Part of a small language model's weights.
Training: a variant of Muon for these matrices, 106M tokens, 6440 steps.
Each number is 128 + 32 x the weight over its row's rms, rounded and kept within 0 to 255. Layers, rows and columns count from 0. Numbers have three digits each. The size before them is the row's rms in percent of the matrix's.

# o: layer 7 attention output (transposed), 160x160, rms 0.151, rows 152-159, columns 32-63
# v: layer 7 attention value, 160x160, rms 0.181, rows 153-159, columns 32-63
# up: layer 7 MLP up, 640x160, rms 0.236, rows 0-172, columns 32-63
# down: layer 7 MLP down (transposed), 640x160, rms 0.122, rows 0-171, columns 32-63
o152 100:128193110110074073143073099154132120106093088130128158115111131143160086120069158095119168083060
v153 103:108120130105144142172161112133100156104141096147164137168100161131086175182123117070099094162130
o153 103:146173097144091083103145173129064095143147115126106120131087128115105100119212118141135150091147
v154 109:148105151158097132151140138113179180103139127094142061129101132169200111132090113089191130138118
o154 106:095177110162168125156156130164127086187169147132201147133126117155125096084132125145090127135194
v155 094:134124105143166093153120105103117109128160183199098099083137091161081131158175104141096117047116
o155 101:104103129152133136128167086124146120146026079057160154141096161095154116094134175078155106205160
v156 086:094136087072127117113163190152117185139099097162106163165124156103127138066140150087167096120125
o156 092:134163195075124070147105112100180098136121098089155167128116105196122114119173115186144143138074
v157 099:131179118141169088098173141114126100084146168088035210152090159164124098136110111132126110110100
o157 101:137081175071143157101076084091109141185048087112184075133123124106142117143097126095143138150126
v158 099:133056100182151133114117101120121152134138102115159130112150122138139127127104094132051082084135
o158 098:160156073063068062104150124178168074163067130144113139177130115121129113128116144152158146176145
v159 095:141137128124132167131080135198162145158121120131158130151131145151130167117090072105070099059113
o159 094:043087106175171077091118122116122157098100083081129088126159109151175163160144164149115145183170
up0 100:154130045146102130146156154116116126078157139201152151110158105122094053131138172092172155092099
down0 102:141184071159100124094140127085152178118143133146130125145092188177135123125083047177094109160158
up1 110:129117049197105115149040112099118092082156142195117143131150162166073105118099121188125193139118
down1 106:089127150105149087196156127086129158150122114124093135139092211144128171196119115158167104156139
up2 089:172136117120132147108105175130091106163141177134132081161103157083127105090146132118129135097091
down2 088:096099120139123113114138141158139114120160098127172186148137180113192118092079073168110121101064
up3 091:147128092107135112055134130168126123160119119180073171121122105160129144136112126100156123131166
down3 089:129165099171148131095169114161176147030176145147205137140075137168114116155159159122139120162072
up4 084:126136133105070148126187153177122117105138165102109127161129190170118129140195132114160132172165
down4 087:156106112129138096082102081084141109127119168143128105152047149102108182103075164102077097115156
up5 075:165114113110167151128117055116110165158152126131180149147101107159118078082191125199213084145132
down5 082:189157146117119082157091105094118167135131147142138109101140147118093129229134123164129135141179
up6 103:127105137125149092171139149106117107123164078112149189130149210141105146100116127153076141116075
down6 102:059129106082078136147100123146126044118157159141192100111145135127180167154151071167116069145121
up7 100:186152145102166180140148147162153100143137166095084176146059152158152167073139089115120181123118
down7 102:066146073118164063119165159146137176107122159067126123116148173096145132071122134101153189164167
up8 100:156085153179093157076124092192090113122146190088162094191067140135188142145111112105120157113074
down8 105:161121090154160159127084084141104129155169140131079135110119167130115111116082134134093081097096
up9 096:117116163110142136147163107134148157101168169090138142138126128090154129102135197079143138124096
down9 097:160161085114100091118139135094129105157166147171161066064102123105149124112108112108139198146157
up10 110:074090119120153138195184116109136112177143137141115060145134130143137152126097108129172182120142
down10 105:099112083187145121080103153133139115124097169098123123156140125170104062094099154123149101174114
up11 111:159114097157104085160148082108136114176172179075142151147115117103180116162055111114092088131145
down11 105:164167141103137079102112169171106103147105116188177087183149131146117159083189153133124160108153
up12 110:147134086117123130068135151153181102068117167086065098139137129129113141119125134160108150158158
down12 106:115121148138094118108118147109075116147152131080127143117040129113126176127149113143094179111062
up13 081:092149127116103179191161157122147139134143176129127141127101122118128119139157084148124074135135
down13 093:092107155155076091193105156075104127145144112076069147142160099148153142138150126124164113186125
up14 089:141018100131185089135146125102131133067102138192166155145119102144129136097182075096135174161162
down14 090:174171174146075108092096094103117123095171105168136118122156122105174081128079134117155165164053
up15 114:141149147184064116105124115169146143151132131091075116164176108116104107095201115144138138166048
down15 115:121118077055119144152147096070113171074168054053156120178145122157088110182077117192095153107139
up16 090:147169057116088139182185190118132141149173097158140122121071163115143049135120143097136121099139
down16 097:104143153202131115141104114119104113110143113120146096114115116115132111195108137190085112122044
up17 102:104087179139099128126116184097175077144142121139118166080139162102086139068099108184083093125128
down17 099:119069132143120175160172111107158153089102129090130177100149090085129115107077122135103110113131
up18 107:144158140132120151107115098153121090171113114061106112136118196167162129112137196138117203132107
down18 101:133128110101128075145142122130151148123085120096110193148191160108046126110139123172158073143134
up19 100:168090140165105175133145128141154169178171084139136098162116128114157081057117148136202099137138
down19 098:158176131147146151071135131095140117141132124086120146151157116163092152187057130166093129114109
up20 101:149146123103177154117127195139117115168111117076107200107137162156194165161135151127123148118108
down20 100:168129131121109114115091075097077133159103153146111115131169068140119157197147155168186174102132
up21 089:188171077191202151109136099104145097146151133108156085146168158144145142109096171132167098123129
down21 102:138158194159119111141140100095146176139122148123164136152122178169105115185157158069177215167095
up22 097:156125104117117131083182158106118174139169133128101136122098150125084126098139125096093121127095
down22 092:150092127162109147126113135097126146089118120135137099166125113142137173139128112090156134119122
up23 103:084084093075129142112121118118188154098170081090114105124169054113132104105117056130145122145116
down23 102:131111115114092128178094098115134106109151164139132183131135171140116096149139108124140148169156
up24 111:118103155119105168155133041133156093105103124129150148134145136186163118145106102121142100078089
down24 116:141172138142132177124113096133098094109138121088110141040131117142142075140159159159115195166137
up25 095:184117150160139161097130113110085128166131111149170104104123173137117131115137133080123096109104
down25 099:125101121156140190080111143142110117122157170102108112134178155134092106095112132137112121081075
up26 101:047136121099139111051121149117115080149108168168076179134074143083125071160120106114076122135146
down26 101:110071121124149073141083117121055155149117144145137114159131186156110198100126154151156133066119
up27 103:095193092146173092099139135117099155159173157111127105127181128124109067144090116140128150066068
down27 100:155151154077126123154150149126142155126122155135082192076154123155160122124140176061098126150123
up28 103:066110121169112162121164114119111120193158158135160119177140120125104193143091174117174155107176
down28 111:103167107164192119176113133135193105125131086125102105074132128186132110129088164083144123123166
up29 107:109195152118138147120154114084111104131191107110172152162082102128158083158100114102121092094084
down29 103:091151120110189100134148146116124141072108150129124108101252111161092063142114137177113114152075
up30 095:179090097051168143106141085125145144125067125107129082148162128075158112138099159174104121083152
down30 095:142113139139154222166121083113162138121134148148176117120105164173129130089110106138140125133182
up31 098:114134163154182164141128076185122123189119146137151178165102099140080099097132167135139101121183
down31 101:161160155089159123133082145151153106120151135161125120136172150156156149154145126076152109123172
up32 103:172120179120148142115144127148091142245132134114099149142119178130179159153137109108143114139093
down32 109:069165122080101130157099140093136135112099116125090116040149109092160145120151133153132122132117
up33 109:072088099080110121130143133100131153065111088095136132094087131161116151143190141110126153071195
down33 111:183201167074081143137157125132160132059156080064114154075168146086092139100171123126146127145134
up34 095:148119125120184157144160145128149143097157200108165129117120111049094116126099101077116079095146
down34 088:179148111073167143099079098153133076154184078129108076117130122106191159146161177155153160102182
up35 094:109168098094146109089120101075111137196139150183136144117155123102163133203131091155124134185176
down35 094:132148161130127136132146084174092174099135131105154088130160135122133180062157064158170117105095
up36 094:151194105119137091157128068147135070127127097068123122114058114128122128140111171140131151157170
down36 093:106101201161167136144162183092138174093128121094132138096127093143132175097098074118135103167137
up37 102:134191143123133110184144149172145123125073137082090168151149153118148145100124155074121144151105
down37 096:172143177114091165183152122163169136120097096163069173087142106106115083088169082162167133095081
up38 098:152149151080085096159155090126097125124160115146058107091108067082053147231102157183032137145124
down38 090:118140175148182056032169108109119152161132181139163143132101152174164120108142111081100104181144
up39 112:087159116140189080141141156195160193119143170117116108094101170105060178124199084131106091132121
down39 111:130176096112050136139112124127138088165147142095108097155055154161143154118056131151055103161108
up40 093:171188148103148146142120121166062171155175107206100140096097132108105093159189140162154069099083
down40 092:149122173109135139102193108088128156202173055145136160144127154126047109118177144135054121154112
up41 104:143041166113064148133159181123103125128179139085185127030120104115140131085106062132121093139162
down41 112:132153079130160134112069128126108102149094163193173128137129059165151112089183147086089121141102
up42 125:123127111153143207057101119089133104166112091094111108119106159044163048142112123171123162149150
down42 121:091195130103157117159132136167217189055138116136158110126129089087171069131163148118150102111148
up43 103:126120119156119147132114129142069120128135108085131156075155126133184107093117145172122041118129
down43 099:139156132124132183172168104143189130134123093169124150144102139154110109138122115131128168095100
up44 082:141120144076107182159139124119082139133136191153130139169146121124165118074133112178059110136137
down44 087:115171047181145125165106143146162132136137173168158156101150183147091101111205157045150135081111
up45 094:153219129092102149121088098144155076133112166110121100155146151098120097119156180171207104149109
down45 097:127117124099131100134116098119135084135218151078164117176154116157133104147106138141151167125114
up46 093:178072133137189117156226098143136104125175065117164148104089136145149081117121142142062105143153
down46 102:139120127121108113134124083139107119137078205112161090134133107131120181156129152171118081140110
up47 113:081150042121128174067142128155104110163152133141121079118192123179116148148174071156148154192124
down47 112:128142135128124104146113119151134077107124163127158101149175134125061080129168139148136141156055
up48 097:124121159148152143098121172176092155145144065163039095167119170129132166067167110130168118183193
down48 101:121133092137140156186101119155127138088145107153175067146148068133084071128109204172125109163153
up49 107:160125077091126100153118123113168128142119106115142123099121139087144106087158142122152154109123
down49 103:141107140130100160148150158114155112138171148128157099095099117168157136120120099086087094151132
up50 097:067151130076109126088119182184130101158112068111151142129109118093102149117161109130187123127134
down50 091:151091122095178137150085134083095149112170157070060115109154128112141134092136125142153155131147
up51 101:183125155097097126110166181132176118169158136078087180135097128156124112117108136144080109190158
down51 092:159118068094129162144157126082116083091142120113060113124122191135182136115114162120149116125166
up52 095:122151155171079137114147114138076117114213147065095109184121081151090095143149151077135141174098
down52 090:128094114145132109133073095133170102071148111131083143155115129075207193135090130132178155125115
up53 075:076149142116168098083152096115086178115171157118118116200138076114146165194137121098120176134159
down53 076:159168144112137131092118172120162074105170142114138177171088084130131105109108178116103171097135
up54 083:124137053103135143117055137155099125116154143145143188112125125116174079126114140101160143100111
down54 086:171167118058124167142140130118098094137137051139123085112131156134109179125122177140142192069176
up55 090:116155106137113146118133103108095112186138149088142159167092099164105054140159083077137175162098
down55 081:134110201096118153077089127127112121163144123127074115228106077148194186152133156134104176143126
up56 098:165150141132153162090150157162156124105129160060072142081130110129105116109132083169098138134138
down56 095:152108139126157082154154188139153152130095106124134108140128088095120161138095166117127160179123
up57 089:181099075048118157175171149180099136057105133121104146181097201123126134104200089123104140124106
down57 092:117137151143118097153134145180076099061161105117069112042148107139150172131154141067155196086081
up58 108:165102109088116110181111171153083157134132085100090124083128158183052097100134181140158157097152
down58 106:132105085102159083129169141101149114089133158153131193102102161082154109169124112143106085099085
up59 095:179159193149089131118136144147116109078156142100162167166087114077129110121115050171166140168075
down59 097:148031124161142139140113151138104155119103154115085170144106118144089154148115115138116114123125
up60 102:092075162128226166153174116124188166130083217140166131137123171147117137142130151130171123133109
down60 104:131093090173109132161154155161124090095123115123111157127124116172137083103151056173144136178150
up61 100:128106100090157176090149075142106144119127129178200137154150106121094159116177074055180153128124
down61 096:189113126188064114094128158107120111085124110129145173083093148143130180135147087069118155134057
up62 079:177107105168066172101046121083130125137164117133097127118156116160151116107153163181141098131082
down62 081:129157086114182140150096121115154169135166130145113102081134103130110122106109133134133165134116
up63 104:149150113076125137105093177124104144179131165079135103135143139078093138121128115090135096132128
down63 101:116171114142085131129142154115065120142207195114097115155121109159131150159115144142096105112107
up64 106:109196129106107176127174100164147134118076186186105162037139125182137093083103177121129166155099
down64 101:175113203120086124138144099131099130137175122110151106170128139198138100080094126118217135132145
up65 120:101127169110122143128131145104185086113128128126116191087153115131115143106111121167128076132188
down65 114:120134189067142111111146143172148107137113135094173060144090128157128185151092159098109159147076
up66 097:174129111116047156158087199126095135118138195099086153115089148121133146150135098122121089148128
down66 095:078130075159129173141080183137116147114149172146141084131130120120093142146134181060203141107150
up67 104:105076101125184146190138138085111135120126095073077096148186142104096108118126182162154135117170
down67 109:115098103131104072152162152121169176152131152123093172135174147147152073164145121117186109117125
up68 115:122091118145138118098129096088088153107204175121107089177115091111097155124074138125163115123115
down68 108:137136141110151149118121147093118151126148147139177117148149106177157077164149129143142160087113
up69 100:166135130058131175105169105097109125160183124166118087116169135135076118176069125195149107174170
down69 101:138108093087114159119062185131127091138107139059179124110067123171153181106175075088070064165168
up70 106:136111100108181149098129117121146134124116111112075143110180132136151142105098180072155048091082
down70 102:176129137152119189128195079103112145082171153159084098138110137175112117139142158154170113130150
up71 093:141137146166140117142137121152193126158092109081128076161131142170087139111093134094138099129142
down71 089:172152156088177129096121133067119087119184166111087081083099084082118155204144111127157162126120
up72 101:082110132062101150147118131119128170167156139112141086094128123146118035107089134126152110098100
down72 103:127043077099200136141139180133105099142103159111109132114164167101158087168163103143128100134149
up73 098:125175165157082185146162136094116101137192167135128118126102147093042137141169123113155162116057
down73 099:145125147053157087078131135117128101135116095065121107134141095180161168099153124165123131153108
up74 089:163105163148122143116144142121166077134170064153151142168113171112042143063132147109102100100156
down74 082:078177099120106093157117144139090106181194139139103202139102159174157200135102130084157056162067
up75 110:074134118088098054113099055165146117161110082140131121180109185136197109134149123106116170106132
down75 112:130119075125099147115181120118168182117144086113136086132071134066159136137095104145106078170125
up76 106:119187114143241133111100106132160087112101110130105164144152160137118152119080100165176138079189
down76 097:104124061153119123119101140165120134132132152146160109144170163146099088071169175165150083092103
up77 103:086082128121123103100135103059070144159135157144170128091185113094171127072118120153134073110120
down77 101:150121183130086070104093087163119085110070163082094147143079121069156148101166190152087076133146
up78 102:153126195127133160104160130115105100163115037133112184121135167166086129104127160123089105112118
down78 100:132148112162070119145064107144144143155062138159132112138154139116152135094094120168122128130145
up79 095:167118154152124164077192119124118074165137160126142119196109084116096113095099121114068114062194
down79 094:143169137049095088111127111190150157102135091162175151107167171107158114130152120157093144110134
up80 091:148145129137123167150064135067157105135122117122134106101108137129231114106103124112096181108187
down80 094:172120147155121131149112146147121110121117064108144105186107196129092108169126087151136045116124
up81 104:129176072124209106118157093116155078094167117097108157129079080170098155112106135119154130060134
down81 098:092139123183125103185144085144122142145091101158153139150118127103173103101142150114093133126124
up82 093:111084134132137146115063066145148147114172053132146130134054103146129117115162194101136122113100
down82 106:148143132165105116144076142115069136130162120137163080140210141094200151147169168120057138062107
up83 089:132115137109137124127105176117095162129095131157110189150121141109133158167183133100148064156136
down83 090:116130138121182100188092127136147075137119125092064131110175118123110133097125151115153124085171
up84 099:127076118102090087168098127145086057126117167112152138152134183148120153119199114091138141165126
down84 102:148177176139110076114140107139061161122069156077091166102103096110144063101173131124154130098071
up85 096:086098162065128135060165098124139108118159096140146159126122083150103124171154064126131137110131
down85 110:140170150166132052118129067105142104161172150169151095149100210135131102092157156171103129103114
up86 097:149129131115154126153119088186111125125127117168085164139120113122142093143114121100073112143169
down86 091:109139157104126166121091100135116116108178145083181139169109111135098106121142123078074193106122
up87 099:164087146104101116099134155124136126154166132079137099159179178113139141193118098128139116178094
down87 102:096054087079126187090130095106122152126126144135151147155214179131140152073122139070142142098189
up88 099:127156146131099138094041157125125114141113157098167136084151127104079088183183115116121085135134
down88 100:139182126138164135147141142086083140107099114151184128162136143194122067091085087102139158094122
up89 102:132059150057102110189131059148103108135099161067099129122142112149110107084101128140101072129103
down89 106:104095146156208139103120106108133134172125167116099100189115098183154124131057144205144143120104
up90 087:139091126142138115128187063137121115141143191173125083100146171174162063177110110160159168146144
down90 092:108114104088180124154065094154095147083087114085162104097145132149119106144166114073145165135125
up91 103:104119057132121158149147106123117159125126122116024118103119142176179152115119133136166210122117
down91 107:139175148146094118113145151100084155146179155121130099114055131163159136117140131145153116166100
up92 092:106181140131146080165133062124145127111157161115123112151156164127098116117117175099054152138142
down92 091:130145105124166087189093100148099137167044103137145109075129182138146154111148105109161058121177
up93 102:070110161130143110130130109172081136126161171131091111162196131134157140152157163065184116201160
down93 093:118098177123096164164163138109188088174116157115148112130090140077135148081147107154121136077151
up94 109:113193090137114142141143100055096101112103066102143134080142144167182175138138086158142128134161
down94 110:117168179130117099126152108159156146116170097131145076131109132187099185169145104113129147061153
up95 088:133100119162117125132199153133145092081147141122118123144173095101123182135103127156111108119165
down95 095:100126094183148135167110188126082112075101140084124143214082119159130069136174175116131101107128
up96 108:136084106111145161112086132060073105103099133117137058135046133071112144156156067138134132114119
down96 109:138145132147098109126100087107135084074213151153126063163163074083108175134149110118147159122133
up97 092:091131112098170125125137148058153131107170146136055127114122128138088111150153145103155161175101
down97 094:188169087109166146107153180095137104111153154106098143129188111174140140135154113092104145139092
up98 095:117184103071166106045115130095104165172101162190103158201114104101178068119109138138171125077124
down98 102:118120136167103102099081151163117106146089143132160165076149086135168160147149109127111131162142
up99 107:118172124197158158148100100081124092129142101131081137124111120169142166152095098162163167118113
down99 104:117062083192150078142108081162110153189144138111162188170086168108077204143115138128115123098151
up100 092:081107118112034109168122160121117094137120110166143173086107125076138097080155130073136130126167
down100 097:124114122108096150119136094087137140073067205100124158109120143130152133145146160096145100084091
up101 107:108108143099102139110106101175140073077135134102085147088142176178116153120159174221135103170116
down101 100:132139072163146126101211131160172118137102093086139118116100143072173105093113142094114122067142
up102 089:096111096190079123085091100134140121151191109165117131067110135160131163160153062117157142114119
down102 089:079120078161133144127097121142190132106115112123086127163152160154077109112166108111127115138129
up103 086:139122095123159072122138156112098122174113071152160117177140121105116148126144178099123161075180
down103 093:151129100138189216144202141150126205083119082127094080070103165092129055135117104116114124105090
up104 100:082098095152150104108104104130144128107090135180107133103111120065174105133165125199147129080099
down104 096:162101164156166074142124166094096159127149106145115154124142155154099192128088037083151155138155
up105 105:187089089114152129133136113111112067087173144066066184113143153154067122196136084102108171133145
down105 113:111088135110096066161135173093134153182126123118077102173139143136114118144137094096177128092115
up106 108:074123118132163171146181125156127106155073039155122137108116182119135102153103148126132133125157
down106 099:123122170171145125096154119088144170130150120187102096127145142200121156105119121148092108105124
up107 099:127112076167122109096136104067145143143135073097149098161109193126190101127128155148081117141163
down107 103:133141087197150115119160080156090074110167207186167122117121144124095189157147133108081128158192
up108 093:074115128152129147145077084091157132131069157093160115123138155141133150117159130162139152156086
down108 099:162133137109162057083163093118150132164133146138155155158160147117097155125071136153167179141140
up109 103:132042120148104122102125143108092124122129139101140114107137188101127143088103175160121124112107
down109 104:115130141128131086138116147106105182143149098129082157064131125149066148134196153140094164119107
up110 111:146149150149065107103116094161151138054091123139105150147112073136098029140161179132181144145141
down110 104:119147144118094143127165088123144123192179133097105139187160155077139150136143127142177080178151
up111 095:142146156157128108064153125120101100113116108119151093120111118079128133152158113220169149181124
down111 104:123127132128092093152098102125151180079151153137102124094146202152059161141136098149137148186129
up112 103:078189192128143160169119140094114145167118057149129143092121084128125141088150098119100135128130
down112 106:142175122140099137159094150142114162110126161077159083115168123132170085114094108092147106114148
up113 094:151129120130130086093146095112110088156121160138122123074129107136122149122085145138104062100104
down113 093:112089130093085094100073168176121177113182121124123115116164123122111107128122157096144168161135
up114 092:098150119149142169196117128121096121180130145170179113101126103153072129172110100083099155101159
down114 084:129141119129136149138137095174162111139219065137107087120124132114164100101158137159154117148145
up115 092:090163118173162082113115131129165142183106081104117117141163155129117166147162116130136099141112
down115 094:085123154121233154149095138171072142174076154111083125127101137146104130140132188113043123118120
up116 095:096103127115137134130158146195163103142161142124171116131127125111073135090116131081110142112077
down116 102:185087163108139116125132122073074123102081104132092107151130093155153164144145118142119093108139
up117 101:124135138114128194111139138099094144169133166147184100173078114153057120169161109136052084090083
down117 097:108115173144139113083104132119108120168163114140148110185141091150127117081111149119127053116140
up118 087:141184091200127164100129072063135089180170145124111126140166134093131130083095147091124141086132
down118 088:141098154139086056114211145132103118084137138176131167105150095093144094153141153095100143149147
up119 100:101094105118070217158180094110105109104117109146093148168135110123134119133176119167150145149063
down119 107:107157121169125115149214136186125072136084089107132136180169120136212111111129155129127134158125
up120 092:180091106110147140062159147126091158171204153140123120136106071102111142141105172132203092084128
down120 096:108116194146161159096113110108118108109176070094136100095111103152104160185189135072082125135034
up121 097:073108065147147093109055078157078121143098165170136125146117150109087117216115100137109177069071
down121 099:155125136172108126083117117161106149105096146120165084159080143101099148166064155121103048186128
up122 097:149132088112187107140140147134154025178107063156120082143074201170139138083168098064170136155115
down122 097:120066129113153100122183138107196177141076140076124131149179090169076088156106130096097112139107
up123 102:140091121156134153095170081156113151134130178142150061127109080149118148173117132074160194125137
down123 105:143115101105169087107070136101117061142121111088101091127121137147123095083146153138152100135156
up124 109:085128133141120149097153191138156112124106105151142156133151123142090121092180090122127146143155
down124 103:092111146176068130103084103125134141142090183109048167148069169089145149086157088133140107195185
up125 096:100125123138167115161163124180119105159112127150120126109095124168106058130134147126152080156102
down125 102:146164129126125074137152113133074162071126076123086125153176096158185130156180141174114113108121
up126 107:164134130124080126191127073176124080165180077137134120148115170097086088110147135073107114071071
down126 108:102064121183134174086135074120026155157170109093105088189163113094119122123145144108143142149114
up127 105:083117147101142122194131114124145133119119101098071117140149171093093095077118083129082153131104
down127 115:090138131139149074145165133136066182149191143133168119132076138104137164096126121121038151147148
up128 106:155100139126134091036155061123118114143124125152139134121195124141126106093195139056162116182152
down128 088:067187085113125147107161126143177124111121143111160115158178112120132078111085157156158068146091
up129 107:153147092136097098046127154114145102175147117137169129153122141134119122098161130123201123100101
down129 106:192103149167127109132080089105153138161140110154120145135188073131117098116118124153109123133148
up130 106:135143111123153109121087123083155111137135169174156115093142167137122120148173099217110124105122
down130 109:205181139132115186150093138110089121156099162102116120124104105133112161172138130113135144130142
up131 098:113197151121146119148218138098108132020108134085156178133135143135170162130120143165138116136120
down131 099:170110185149105142080099091136086144155164113148157139121075143140091159163137179166100133119137
up132 088:148161150208153155120151101057147114150137101067128129122148178107118073156100127134098133150114
down132 100:120131082146100153170131160152114089105109135131117199081154155137126077111097158166128137151126
up133 100:096118124103134156149152101145104167161136129089208120227078129139089133146118127150093106100138
down133 110:159160121122094168180147112121066152156128106080115169071175153180163155080110110150172146112110
up134 099:106143117060092148170139044153110147122129146136144123137126074117093144139169147121147173087106
down134 102:082120177110099140117111132115104216158064160099152129172085117147169113184124121092102090201158
up135 105:099122145081102177103131091149156123099162159180157105152098128083117105127173148205176080169166
down135 109:134090159165143100169132148148072131161121121143105098113154119165120194180165125112129091128116
up136 107:096145106142087106113116117131113138145107079093135124120081109100143137168132151046153078102089
down136 104:122145072105114118161095148112177107132056144139153180095122130118121112154079113118137162157098
up137 099:107177124099103122153153114129063112124161186175154096175169090112167132079142146121173131158117
down137 108:173158100145117162101112180164147051106104121127131165162073171115117145077130124130125106075097
up138 115:100099076088124118155148158099106137095117174144135158120134139136086147196098129124126144140150
down138 110:142140139104129175119129129054193152162160103127116045074095149113158104121082081202140142106154
up139 089:123134110092090137097115172086089099058097095168100131148114125146083082106100129128105114092122
down139 090:106112115142127104114124067147179180147155133185175110100182090121119071109176136097178132093176
up140 105:109090128134211108094153144146112160089139096175065160141115187149106117089165151141179145138114
down140 103:135125120145162119119168153132141105124141112151121113226113139116119093132158106090144107080139
up141 107:143083111161136151172111158129212081123122151140112146155165069141162140173113071109147180127114
down141 101:151169133080099092122144161084091150183152092064152135098045193127119130138146102100112214160168
up142 102:124141099124118147116145142075105160152174149144118079207109115196106138105115135093137145155071
down142 105:149109165122120145177109120123144169133060105109093115148147097105118151168099119179100154111085
up143 101:144117118153129149138172078085099143128073095107126134108078123122148165100114116179144119145080
down143 108:201109105114095108144131098131128121136099163156252111116083100119098152137133184157150116098110
up144 102:175071154112086128135117117150112123152166084117104055125105112127122122115109164098105119134111
down144 107:123156128180185101185179091126128125170120161143088167124120168121140096094102135182085121067069
up145 097:080153120148157092151150133115077105166124152171104068115078120077138147116128185096125117085117
down145 099:199121068117094049068176114126130069106059124131147179110110110144145067153052086116128109153141
up146 102:165104117196106182169145083101114152149086082145153173111077123118135146092116082103140126090102
down146 103:090108132155145091111168113116152164129144099135102170119124146133143147081174063145138162120134
up147 100:125131094151142138092138148143107169099159171143135084123102116123136142098147123110152139061127
down147 098:143055077089124130208141163148132090179142104168125122158043174112127132129160088062131168166115
up148 096:090099095127155144158160176165153121169104101121194089125138116131123134116161117135213133130109
down148 101:131067215074122170148128194176108076119090108133128138147145140138161093114106146106113145118129
up149 099:082117118196155127080040136111178110163116102100139151144155118107086145098086148121130108123101
down149 104:191135083087065154109181155124109098103146151150084139127133149098088148102146142156105128093135
up150 113:138076125174105181109193136150079099142148118110095046093108121163192129112147106132100180126143
down150 103:136116206118131128132167103155118146151162127160125114068106155072084101097175127096096180184113
up151 105:108080136158132070107151168113105142144095121216141146129172121138096186146082140038103069115155
down151 106:100085133133090145094099060127115122111111132130168113178136195154064130153148100109170117097148
up152 095:126077092141204166108193108188141151093121106123095120103078136104150145162180106120155082089139
down152 087:123160130127165168114111171121112108142198190153134079112135148093139094110051094143117101145158
up153 107:179127107122147159128123083132153087135142147132036078096132114147164112168139118129111083108124
down153 097:172127060204169099137089143103141137102145139115162136112075122160074154100108121131187117037123
up154 101:096109069194083128094164150136133154113146154103126113154112159141108121111134157126154154126119
down154 108:161138165134063157134126142107091149167102160106109113112172141126114132138104126096174130123112
up155 119:129122157028115197107147127104119094099117090096098177089184107094122170152117114172115114127104
down155 100:155114143090154190080140144101108101160159155075133090105063133145172088182102204100132113177094
up156 108:136106142120136124109133095116054098139153132093070161085110103149116189114118168137131103063110
down156 114:106116195073180067113163074127096086102183088142165092101109174187120180137089129147120154099153
up157 113:166099083154117148118167099149163111109155160131134119131106110095194131098093194150130118199123
down157 117:153143207177142066165032122151124116145079161121092110114072101112138127175069133047127137130086
up158 125:164094093149123143132178091158150137125108133056060115113149111143167191180097105150092096059112
down158 119:133112179113136156118083156152138155136121175128123102129129128166133163089083061145099130162134
up159 114:174150119112129104107113086175050125191199111107151158101164120101148122124207121138151103089152
down159 113:139108099133110125112099098105157190120168120181191084130229089103169127134099110207166115126083
up160 097:146108159141110130129100086104117139095146174178057141170148154177122130119151117155160086111131
down160 092:141112099147110092097115118091119166127065127206166121181126054106152094082149128116100095103168
up161 094:118106114135137163188081150141116119123165106110132115078127124106116108162143113134128114064121
down161 101:087086133192154116145132107136073140113170118117131182040126106130155067185150087153151112151078
up162 102:079069061111132179121129118168189137163146079111132181122142155113149150085143121120141094126062
down162 106:184198120077140087168145145170078099164103127097068157158143145129135133142109120145175096172093
up163 083:129127164093168082101113098098147109088150086078144054150167130097144063117142129121125097127109
down163 082:178153119173102090122166125112124162183145144129171144099120178180106179164138126122050126153136
up164 103:119063156083153109165144129082137096150139134127143223175170156152169119121172167126134150117190
down164 104:155150155098095080155125067098125193122100146129095159173088150080085174199155066080098171151097
up165 101:085187162132097174095157126148042118066075178110148168121174091131079064120147166150134123120069
down165 107:179116160155113112094190218060072129150147153140131150109121129096101034113092130152109089121154
up166 100:156061123101147128101134140103078140077159115040112114142136137065175187178168115129136101114198
down166 098:069131149139114127133160146137135065178116126154150136141113123118164118161099129151136084152141
up167 103:099096129101130068130147115172195133132098109141119128132179113107133128101140138163175030137117
down167 099:091146143100122111142101087100152136121105097095157144114126067155156197163183111062149118053091
up168 102:154153057121150120110143081135123148131156104136148116094087115156134103147204165133154098068123
down168 093:070169109095068122154117125108098115074117147122187116111118135103142141162157092208217159142136
up169 093:163158098118155113160140154135157143117131153095083135146098079081115120155172095197151148143100
down169 103:102160128149070107098141128150102179105119101101074081105113113131129120125126128134199105143119
up170 097:129170088097177122090112106173154125095133139091044199155119126126082110154155054134096196069162
down170 101:128128162135177137116077135147138162156097168172172092131134158134162147081104164156142138118122
up171 089:106214162075143126142134083114094160152113069169107138128114163130080080108075164157098115104097
down171 092:103136100146110126111132153126175102123094094114115138149164144124144118083195076102174169179138
up172 106:166111105120221147098127120154138143151198115099130133144099142086099155088095167161105089092140